From a checkpoint of a small transformer trained on Wikipedia: a variant of Muon for these matrices.
Each number is 500 + 25 x the weight over its row's rms, rounded and kept within 0 to 999. Layers, rows and columns count from 0. Numbers have three digits each. The size before them is the row's rms in percent of the matrix's.

# layer 6 attention value, 32x192, rms 0.212, rows 0-31, columns 32-63
100:487514488531495479514495511525526496519449529477483496494498474502557481519463479469571520487495
097:487533524526517516508504520474504429490541516463463487477491513505531511463463502473470490486483
104:481490480490518490490505449527471495526498465517559496536490533511491452521518494477508481502465
103:501543541501494513547497499472520466452496519536496503514472521507501485507494526474500498425453
101:474493494494544499475504497488525469520540510526542498497491467510527496431540474486478467490542
094:513516526514495489508528555443500527482508486505508496518506495518524545513481476471473461493491
096:495478484510515543507498503539468502524480526508551489512487473523485543493517488503471541484475
096:516460507462539512473538463495529509476479529486511525521507492486498494511510480478476521499495
100:550468445466546545518536481472517511498465482487489486498495489479497535486512523500501456486509
104:510508468503523484558506481520554481498478476509492503500528535490493481475515516481514481504475
094:494497469505500474529500509483498499527463523536551497497526469510523478479504509518507497510488
102:517495491532531481474514492473507541477464506553524472506471476501490526491524524461562515501510
091:493485568494438501474515475501523522493474503499497498497478496557479488486516509502503501524536
099:473452515484492454515516477489515495473481463500508541521448544494550514467518524473511512511474
102:533478516507509539451510488504522512483510484501463504504526515541542496497517512473534493485489
105:523484515540509521469494531520510464526504489509509500450470506460498512495472509540490545501548
100:514507490491481454497503511563496527476513515484490504491470507498512520476491533505478493500496
103:473477456505461500530508466440441490474515557480501488475516525482493488496469499492501492499500
097:499497519523525514515530479501487511487485520503552503473525498495512533476494463504505484459511
099:490459515524465510559480531519495519488515517531504539484477485506536478470437463503520510488551
104:488489472444537481463522494519490531475537541456525516501524501514473460501469492486496513538496
097:508501522538544510456518500547512435501516516497511458499498459515460491492473493493519501511522
103:504463499490481520475502459487494478486468483483476490472533476519491557535506482493521520501452
097:515519533475528476484523494508452569501503508513460518483524492524480462507513523468460515455472
100:547497527494495516466491460518526531510477489490516503531466509538525510455491471496456493497507
100:483472559507502490450484481510522462501515500472493511511474510512476499529501507513484453497504
103:539489470481490485476556508532486491504504478478503446492502556482502476507514465480490455471531
103:505471466509507510488555489459498511509507533489518522507528489488531497490526454514506548505481
093:485529514507509503483474484532525524507482495492482538490497480487516474481495467470524479503513
109:509473507468514486492495467485489497531521532536511478563529522487519504521484470472495480467550
105:477434503473500495524501510511493504491559549533561511519480542512445507465461513521545499489487
094:500507543476508509475544510491492515495487469494532478527516469529531485482541465480490469494516